config = dict(
    vocab_size=32768,
    norm='rmsnorm',
    norm_eps=1e-06,
    attn_scale=0.125,
    tie_word_embeddings=False,
    parallel_block=False,
    init_std_o=0.0156,
    init_std_down=0.0,
    beta2=0.98,
    weight_decay=0.14,
)
Each number is 128 + 24 x the weight over its row's rms, rounded and kept within 0 to 255. Layers, rows and columns count from 0. Numbers have three digits each. The size before them is the row's rms in percent of the matrix's.

# v: layer 4 attention value, 896x576, rms 0.0826, rows 85-106, columns 432-575
# o: layer 4 attention output (transposed), 896x576, rms 0.0767, rows 85-106, columns 432-575
v85 095:165113155153093141122119156173175141096101145155138134108168079167150149132116084144129139128111127134146124093121072149110149152159133096126173102137111138120109130129147148135173155152109149122133109107094159164139097128079126108120145136140157132118094096110128110136135067173155096131107104115128156088103141088164146103107136106118118146133097151103109118090147110124128140107131085124150122156099086122135162123111179118130094
o85 100:047121126094139114136118125114137130129152139117147132145140126119080116119111125152155088172113144133106135127106159138130111128117135115073128093128161113163140147108123105145089119144136144122124165120116136087075122146149120149132083120128130124162118097094124124119117138108106165122119100045125201108119128117076122144098119087127139082126126167098164167134125137080132155138110147128101147125094120129129137138145109143106151
v86 095:138091117136158111171119154088170098121130151093073111111126144122104138116142142146120157095136144137106150100149112111172156122145113134161151115091142163078153109119153098119140141115149073138160127134132094147107104129128125079075118077145107164113131091128121141132139146092192092114111179149120123097114160157132147141128127113162142114087110137128134131106117092131144150118167141156117120065137157170102132136083127111098100
o86 101:127145111125123112111144089168125143114108132143132148162099141137120106151074148137109160171107073160163087137133144153090157093102151158125105162170126168190062117152106149131110111120143157139130124113098170133143128096123121183165148119115139117155174183153128142119141129177099149101118128112159114149145112161105113080171160122099156126138059145125119146172130129159138106150145157133127105162128096118139141093170124174148134
v87 094:139087097168137161090070149135145138159114170109140105110178131102149110105107133176142142157144113115120112166126132145129110119114126100159165149065118137152126144102096152146080113138115156144108132191133120094147085105155122092117103154095090109137097116176132146139133140115135107071141095106083108150130161098128123138126102145115060154060121182086159090099116159071153128107149143121128141097154154183147137115196126133168105
o87 106:131092141107093110182148124106129114102121153153119176155057110160125130138121118102108102081142118143106145120103124117097108102168137130142122138123112133140128105163150127092180140089144116119096109109152164126127136150081079115133157153139151114122202125127140171102110103140117125139119127111175135113140082126145096132169131103155159128132139109096111136131147139199129147105106106104185104121146123088101095097136134129071120
v88 095:124145112131163104162138115136138128125159097147159072111102169119162139142114149180116121151156132162147124143135110120080135142131132144181140169146109143159093138124161132137087110119118103083150139113154145107162105149181132146068100123102107154116127133155146130144156104133192166100123097134093135150183115115138113106175150149117143091152126091115147148152121164099158133159110132056147104117146145153148161135115110121142163
o88 102:127117122154136128148119145132148110157080160108130164153149119205104119120102115095145149120129133123127105099103075178108159091114127117105147143144149124123116152143081152169169118148127183122128105112125114088130167121115067136121164128113156130145122111108116129121148159100173109155171108119129191115147128130135099162131145115128110106101115103159120154131147107093069132118161165152147160119125099126081109129144097078137113
v89 092:101125133125087133125112113158163071146138094156127130090181134157150132131129118112137169115092111114139087130162128135169104132131159107103136122144099118143102113146159124119112156117097160120148160162104148120127170094132131119118135142160143147102137158189125128131139118126180135102192096110120110152139138126139139129100155155162101112159098155128126121105152100145124163138123110118158086137124140146140131136133142162091078
o89 101:172160130127171120113131152191129147128129168153118120167125067068113174128123170160168089152119172161118119120128121144133148161135132118129122082106138112129121125129103179121077074118102118119115122130130143128095125118075155113137111142129150081141098186140128112105148140099068110098102140132094173091108111117107144087132116103098123100156138128105104137207094134163148099132146095127093143150113132065125125111134131160161148
v90 092:119123116147146179082132099127099156127115129151147146118101049110104125145115150126143178086141152147116185120141115157090137141127150162155123120134120114100080135122126126135138083102122107119143159099177105085119143129153178140107151139129116093117117141145112092115081121154115135096141126108170108154131090127149157099149129150093113091097119171104123118163120126121135116152153159126120141094134166137117166162068110118111126
o90 098:110143159100107134154107172124144099138129090147120111131151171128098157092153157168129125122087070120136149137122126127128123134150116142133127139120099116141116142178125145179144160104135145097116137103111123197121148148122107149132125130094097136159122158096115124092138140105185142121159133114109109132118118106076122181088117133118116148093156106157116148124078137140114112113130110132107162120126120113185129095151115152109118
v91 091:144127173125111128196131143107075137127134117151128134081089092155153130173080162179107136091138133138127165120147113160110102159125199129197115102143105164090131133130123170117114132149136126128128129113172138115088125129153118104118126122128131129148116192101124114155121113150127131136113138122107090121082128098172131140147139147127190125138137157142112110144133107154122160132121097121132124140159123186144107136099086146098115
o91 103:128119119106128106073092144143112116118128149138147131103147154121099109110118132127105097149138148140125136143141145128123145096142143132063109113140149081078116130117137125137127116090167139135121141129150095133155145096102105141103115141081123172080132141171151122102128170140116103138126138148148119161153145172137120087090110115148107086119085130114124113120145122081132149142097119182100128136112116087127164116144145144131108
v92 090:119080124111130107143180089169178099151144119076101134117141096095094110131140088110112154136119103120144140109127125088121135116163084072115139157111080191146067098084113135134131141144160103138107114115144136117101119138125152105139135133147159159122142109127127134113119113124137114113127150094102113118126105105161126119112167112164165147127117133141178135137139130067088094127122161123091154134107151135132127141154161128117101
o92 099:134178145103133123132125122123130140109145125135135136142125134150182136105098130142128153100162137146145139159167082137146138143131146182195106150137158078125163127122114126115182123062103146109122116149125083119127119108153125129063124066079101139190137130130125092115157117130131128151162079173132135110097154117127134137135094149136143165140118142093135105122108070162112137129149082116092155119129149067172135133102097121131119
v93 090:131125127134160143163126201149181106124133121074129102138124158136150144154088122112120127119107122151180128142162114140099083128114136110129115162151155143118117115095117103128121125113134101174149122085144112124111136107171113134160117128173148151123137188101165097141114108123154093144132120152132127101137181101142046118089122158128151111128115190107121111132134106079101112146117161173128126114090121143087104136134117143135083
o93 100:130160091152116122110159128084079148150113144119115131113135131103098154171118142110144171151164106104137147151126126110129114131184124145076116104160128127152096171120162136105118155128128132131139106159106110128105122148113116084135106134140085115150082142148116152104145131106143153104118153197149140118125102105132162132157127075129115132153177114131152125124134174110121144128112168135147106114178105127123135093116141124116095
v94 090:073166131123089095129100133092136112116101138161145133136156144126116101088141137127103151108074136120109149152114160128156138143136126116106119150106093133138092157145129126148132128138110130140103111131136093163129138115126142149113166112104106085190156103110134124143135154126126134123179132107139120136132111158147189112121139123114127104065094107148173172145125119145137090113110121088163147099143110106107127133179143117112152
o94 099:161128147123119148137134123151137124106123113140148139120107110138134175094125103106151133160145099119132134097164101133109125080132113109156189142130142138094135092127116143106134109095163167165134146094087104055121135148121127118176127153154141152144161128119124145135169129137132118135102127100123120113127128116110107109126113164140105160158133122088103121120146147146082126148150172060156104137118103122137115200123067126118126
v95 082:121135118146141129113133141134147143122101136156133123143134126150127118104131174094155107139125099143142128134106135157140125143140151141114132124117156110088134151126101107187130147101132126117101123157134132113131124111151122137080126111123165166120098126126087146121122135148140143127184134118079108154105147155140127140117154141149127146146101137119114086108097118080163138108114158119177113114095122145141131142146142131115131
o95 092:129174107122124118115125099115130115148143121110115134167112106109085143164117091108090134103110163092146136109136132128130122119112114121157123130084088151132135121122133115134116137150116096115110112129134145098054143126131101108153143148147129095119187113151096149092143126062116112149101117166167123132124113122133105159125092084110149133103136103147117120159140108134099150125131118146095151135151103162095093138092123097185086
v96 090:155154138130118126139153097110166159170148119070146152146097078111098114122156147142126109098174135133098089144124128130102105087126125123129111136176121167146116138130159125154124114159150116098091110133148113107129136121158151087118125097119128114126150130134118143094141147129098100107142108076061202143109120152128112135131120118119091166125138132096145146144141154110121141143145127133145104154101145104148209120159137121095140
o96 097:095119114147133093116120106143105129083148118177098119153153129161115161133118136169130109119133104108106117144153107163145146112139112145130129096095117116125139140147138097126165150139143106118176147119119140109176116146102137179138118159122124094142118117114072124156136107105172143123144152134160100112142114113143107143129101130115099116155108132158129171116126151132154140105106110135111165114132138151107106134136125142153156
v97 089:110123140129104118089084052147111137122182142110172125100167139119128118144080083115086133171110084120130159099116137128065122148155108153116100127176134116176124144142122132126162085172142175123110124150102154115151102130131133140158106129148141117125169095120048111119149102186111133127123108120102105122130105089092146120152147113090121152153129133122113092148146141105097118096091113188119165131156140117154118131166122115135100
o97 095:143105125067155176158152168142112148118132116146121135159123129148111102138164152155149106101179121090134110110138116125130143135139163128106132119120106117098123090104132105113121118113098129123135147151138139172116141132124120130175184163134171091164119132112155124093165128117135136118127161092130135138100126154179122090131073180156156137128175126148114120140107126133107130126152091145107090120117097131108146127110127140086148
v98 095:129121109129135153129125112168154153152196144141119181152132142114110092114127141135154133117165161132114135164093143128103152129126078126126131134134122166159110093147170117142140108109125071158155153188104125164100134127136135148129091112146118136161135164155124112138157144171163103111133111087151112155139118133112120157136122147151140111131172184157134109126122083101128114119173138118089138146167116075163152077083146109137139
o98 104:119158121132070119132105145114120143141104099117133074145137124159116198157113097189110105148146087151113120135188129123141126089167151148106124139148100091100139169132122088140127139139117152098131119133094150150140131186147141106117140127145150132122111116130161124119093103148116135140099178099100122093153123134123148110132117079114143125157104116101149140134092138162129101160111148152123115137103145135110112146143150116147127
v99 094:113136129162093117165092122089065134150120112092154133146078131112093151118148139148105127180128102118118113126100145113134106153113151119178106096160115173170118061104101175123129117149144149151123141141139114159110168131089122167106160110141137135089101112105165143134153126176130125139112128132124125141101152163169109148149076153159149138114137111098103121133102172124115105124108128155128155164132121147110139135115178147141116
o99 097:122130134076169141149128121124129098158145200124098165106161132129152102119115121111154113088134155108133118108110148146092157109126079127094151093123106125177126195130147106116117154131098122109134113107175116091119098096104142069125120140082137141156141133101093132097195150106145138112124169124132131105122073141052129103161108122145185097190155114140147142158150142123114122149126135101135088119099148079102109110137054097128146
v100 090:088138160124121142151160110171103125139081105122097106124141123093124127148107131157177128066128139094073099148097126143174114095139084122103125178082122136106116145149178129125172148109102132109107138131112073138136167153181120102100130128120120153095121147166133149124133131107136081140153147105112157087136135121131111146099153147134084144176121126145132128137136130137123147108127143086099112158122123152166126097150100119113108
o100 098:176139102123177103089124122148138125089152129126107126152134164147124138121131153093112148160129079119127136104169100120102115152125118155137145125179105120138087107068112144126126147139118126155134122136099135113128140097118139113101116130128146142088142133109159104137133123130134122134107127133161130161104189140108176122129113126145106149129111160132161147071111128114135147139126092100151127096144093122084142115116160124111157
v101 088:161108152174099105077134165099126145100136134133157113145114125109147133183113138108103148138140166169122148089158093135091164129092104119141141134117187161121199181108124112167088114127126130109096137157130158120144099152153124082131115117112110082162114099131186152158104153115142096110089124123132121127139083157164132122125111149143126138151094125132109152146117113141125145133168118114134130157162135128093166098136183123131152
o101 096:135140078093118147143154119129121154116101108132139130114163147122091119067086112076154085116155113119140078130123173139164108115106144101127106110129108125097116102147120141108185147113136118126136080100139141119130107107103173166113160113164094121105140122138055111137119082137171147158133150085144168131100137109099115098132100146111155138166136126151110117143194107104118087161091142121076140122134174145131115130153093131120095
v102 092:098088119119104131109115126119155087099159105150107100145145126101126122121173167147144130100107101109141127107129113150127163126141117166070143106111137126136088131159109111122149124145144132099154160154128139104118083173045133128107119113135147106095145129140138106122125110130120114124106080173159110167141124120135084128101122121148120126143139153124136129126128088151142144132124134115153136166140117182140121150151113122164109
o102 100:117159170094167130120099132115093141158137122165118136110121126104108113163134094130156120149156107133089150123143092117122175143097151120174106118158116137132175102115129149156113111129120173133123153150157091097140139140153118173139157127129127159176092113151091127166121183091107099121147130098130124117125130138093138125117143129139139122107133124134097154174110165120099092097149090104124094119106118122114130133133116117140115
v103 094:108160107138139115126181167129099101111133153114174133121096116091117171106139156140117080082131118161147116167121128136134120126124131126106101109130098125108134116133074100093152137100149114118111147101155129129174151151178133117107145118088126109127137151114156120105136133149083143126116138119126106153142160100114102168119114118128147130114137166132131165196109135061101129117104126167096133113121152129159092110169115116175090
o103 100:124129164127122141131147117152137138115119139124099168122102154156137096165169108128124155138141152129114156114138134107130117140143111129156115165145156110110108158139151163130141156121144147161148137122121123155086188141102136153134106174158123131118200146116103109153147151112170154117161109181155109137133148170161146106159096137132104163112079124151169107111149155155122135102158125113156129131112087133105160123084192142096153
v104 091:147105147167136152147128127136173152135106109133169116128086137130113128129115086135133089108131111112107127127112128118134167100160122086137134141100165141095141131158139159173131132116105160125109166080099139116177115116113164128110085137139129107109091125121123151129154117154132106107132123130141129141168147179115119159124112111150097134174097136116129130106119135122128110115144094066129129131149097128159136081140146092168143
o104 098:160134100101081102117171110101121147132140127112123106145177121122138143115113184140111156101158118192109142111150147148113122092149108129112086129109142118179132142110117157100141088147168136109115116120121170171143137204140166126138176153128123134098131102109115154145165122116114147128112113137096141138106128094120127109123118116122145114118080091117121146081158123098122114139135161157091141125088126153111125143124085149132138
v105 092:115102125113069169106169144143131150142104154115100153105160161095126104109120109102116141155142099144108164142164151136155108117091173124147131128129146132114095144148161125155153154122066143138097159134134159123118149118143134142124145160152150117137123088089099106125141109193167126141132101127075129157109083113116144123119157128143166121104109125132149096107140092120141138140150118122107105120105136119138075110148128118105167
o105 101:145126133077168115123108138139164114131165108112177118125128101148119154133130152134179145096136160136094131102122135107119153139137171141188115162131161099147141129129120117114102125105115128142108106131125082183151133125124115176075150177150138148109154095183186148133126164149126113133119155133122134120128130158145140120105131129138112169115155087120071158117153101126115146132112107110151153154128095164107139167114117131114113
v106 094:078124103165147160118077132140148132095158115138122101138130148121117112171144155095104088133135133110111106122103132128121116069120115128120071154112114131114138119128156158166118161152158140127139140134084117152128163110091138175117086112158156148103121152169129146116132163154135119134145153130148152123184083130156125178083150120099122124149153096147135104102144118136076116110098132099121091123114101127138075117138138150145110
o106 100:120088128140123131119157137138088106109102108109142145170154096148137094136098131132168177108170102122122133151142090160102161153155125115138136106166172131128126118128119080131121137134108138140159138128135181091135085141164144120137157153109149117194146145113126099129128112102131139143131100141131125127115126134129108088122106122153120126155103126136137114150129137131144143101125129139163097116142137126165192155164163096159104